Each number is 500 + 50 x the weight over its row's rms, rounded and kept within 0 to 999. Layers, rows and columns count from 0. Numbers have three digits each. The size before them is the row's rms in percent of the matrix's.

# up: layer 11 MLP up, 256x96, rms 0.0958, rows 206-215, columns 0-95
# down: layer 11 MLP down (transposed), 256x96, rms 0.0775, rows 206-214, columns 0-95
# gate: layer 11 MLP gate, 256x96, rms 0.0968, rows 207-215, columns 0-95
up206 091:461503490442458505470408591492509418409538547472585539422530554413475606467481568528543583529557476489486496554540489538474561531523484380448482506548446518475512469431455586484443548472483337465422562485459524507513485533564498456479554491429552548495526531494432455496433535526443494492
down206 088:493507314418506507479505490450484534605538521526438469562549422534547455486570464507455507429515508569519542454521454576597420501566495511531559584518468523471498452514566407509450460502465600478491532469568515504459530566512389496526469548545425528505562454534505573433493472494467443488
gate207 093:543469509547477465631505508553601445505391468489469580460533476510552457445446470469567482443547481497402480517512524534526527512554454430497464516440451409518531531571493512450506506421464540524479535553524479440596554581552465463531470473446467477613549502488414479517468418513499397393
up207 092:600431603533450511450492431529614436420538579508552478494558554464550465529439481581464477548407519553452466403531539535562514470485524327502541509469481529487394533497502500424527524484468509477489551586483530487490489482533545545431481592485549518535532540476434477533448512465508529444
down207 095:481500536452450538388524513416351534449550494481544410453469448565517502466463542456516474541487441494488549564427480558480604560492532501527524513487563588446522430421497586534382522506493612519504523543554472562549535413510491516561490562601502456448494493525560496543477475498541531514
gate208 103:458482490550399499508535521390451501584487404460545498472430458488491579479517617469430418615469528431514531535518455473492499572547527426546437457541540474583370548484447484482422541542509478454452567552507500528523499453524428430498537477519485516488418549498437588459523451471521536517
up208 104:499513527504457443496527567473477446493538478506544482497430490524468533597511586444520434444491502582484545483476457497493496458477565536517457452465461597495578564510595615461515473493459555490464468520459345443444569548453548585476404509563603498577574541509540513483390479472466482475
down208 104:543546486437528617418475501546654529446556375493412456539531505597470492503531600498488515499522509396456452418510550480490540484480514484523484490407538470512489500511492501546528451528576517573543490507493436474485458554464607532483566522488522408475533559465498488479417560437420529466
gate209 097:577456497523403495532474515522527409485512452428517515469505398513430493480423480456512528587498529492538486549488430585444482522598426389577495429518575541579572528484397469493576535514469582469508508461540447510522589522480539541565485443489414542552443560491469505511511438495595459484
up209 095:474578517492451454494475443452511482507517463473592532526493537545507535528483496579436457474424513419520559477444552534516466539528463543534445509445465563440571487582545555474535488507417503605568554502523471411634531519480478515520415414552505522539570469387473574451414555435418484478
down209 101:471546561472474463413578518493474538553457398535482491433499468579524486407521481490537648507543434486560489463444544492490546540447435535452566455528560456514534503437520540596496472497550564452553520474434538514473474460523489480447555560472442517555506524576521557478396546378523445401
gate210 097:453419554542466500492463469445455487583505544453352492533534439474552493501516483557503511553537530461543487416548485491574554555465489429497494510533472470494461571463527466642513473480490471416420403538597433510513599523467449427533504448523485511530525522569427487526516548467624563462
up210 101:539481488449521389481452636544499535573428464487485462578588512501511473490453455487575492463507478469501510547487521517490508443446454489501424602515509565503524558579471467497595538476447460508587573491492524473438438516476544523470547353583494433525488507521470406486619526543491546573
down210 106:386488508500474518545447485560499525561433463554499506478468568528484550439608478487495431405478397487436526503447546615590438469445447512422470454489591517428499534587518494526541493481620494479517576475467517467589535551519478474517518573440516507480555469528456413492454428441544539521
gate211 099:464524549564559466474600545433439519411454512464560558441456507463584560583531595483510638588433540442465501603488504489480520540493557512466476483537487476607467475470501472539469528505505468516457464507602418465565462413572490460538529508449526511541491570456440440470506459477509411517
up211 090:486576598501528494468446430443434516488576529397468522491470457493582425584459519576408424405541494509491500447553448492522448521476566474527499399520463534491495495467608431480497414483504560460565466574494505443534423529531522596542482509603498559521488443539490518532514454514477421429
down211 098:559622471406424471473469493528538458528508410494578376552549534525414499479508509508430479465439438449500462536536428415469541521549517516634465546456483576480450540473452488491475510452543494473512574488484499542496507523523622494566557554557448569489499439560473555519501601476505457555
gate212 110:388505447603551409503461568535464482452414516467538582454466492391515524489564535514560532476567515450533543520491532490444490437501477457486474438480502577596483543528481522488417491561576483607462527526529529506549574401591464448434488472445439556480423556551427494453471497475469461471
up212 109:448535526605556435571561417468492535419451484481574499547558550471433526534531569397603566486504528461461517522395501501549579489495452418471560608449494528554446533471489481463530503468620482543528449461523457477535584570582497533508549569481466483470456481530535430474472441511471456518
down212 105:528563352526529417523475520395482410523441493514494483476502588526483463560501569516540516492462467608458542542525586530449534515490490450491542442490456409463591576542442468471401555562558526520460466581468480517564547470523437505463444512465495481417451532512481527502541577432394486510
gate213 098:476419437477456485489509550491451523571378502466577498473502429533473493486631495478533508566471566585503537521484546517495502488564452407506563419520442491552360477482548439467581520474564525490442535522467523595578554562506535542420576542488433413482467512522490512543490491485403515459
up213 092:506433495523429494461496479533566500554493469464554473449500548513577506458449520491534550489420492513512531473486503469440422552585425473586545479540392444583461483616518455480420527417484453442489549563438491483487602492469524580491425587385429400500484508467476521526570472537482523575
down213 097:518569586542535557400584499471560457411487526475558601522477534569488489416497549473536500541513471585551562586478447508591534408419548447499497466492483540555413493557390514525493433551480456524492477512515460577502485464498507583413467491530507498447438568389507496520498450448476525551
gate214 101:556429469499497459443486452560446455443390532469540498499486451491566518451448552485572570532417454544515468507511665467470510529512494501530432419473530551530461477526536462485507501515525488444590512416578465545435472429485528466434599520533571467597464451443554400534579508508539480454
up214 103:577522454458471489532469575544555479579573569439536441475511513607440421487485502496441538554432537474423512522510520489440390564569467536514467497472475480476585441468480619562558545531503501472411571508462416480435438568507520492370498549535597531527500468497539531501495537541443457489
down214 094:430545553439511493458537604489547491490475407473544522419468531545432526603510505544427505452555551471501495558452364506477441434536463454451545424513538472504535501511506575600499442490525559550392535583521532462496550543450496540502454541592499537447581583512470474478423484554495566535
gate215 097:510505518509416551453486485637471609423461461469519493487513552554553477501498501419525488540500492549489569507405483562527514568571329467543552506525435558446541536497585493458562540489447500507588524557506454452553593507570461514463408449539497447476458542550460491548496530460565513533
up215 096:409423486564499415547518561524518555416454555553466504487449510520505515552501467425483454529560458536511507493555554524456538449492475446419449427597507559527461519489490463460473564449466533387422529531463547611487470450577559555530553423511473531515436508483464537496488371495517538626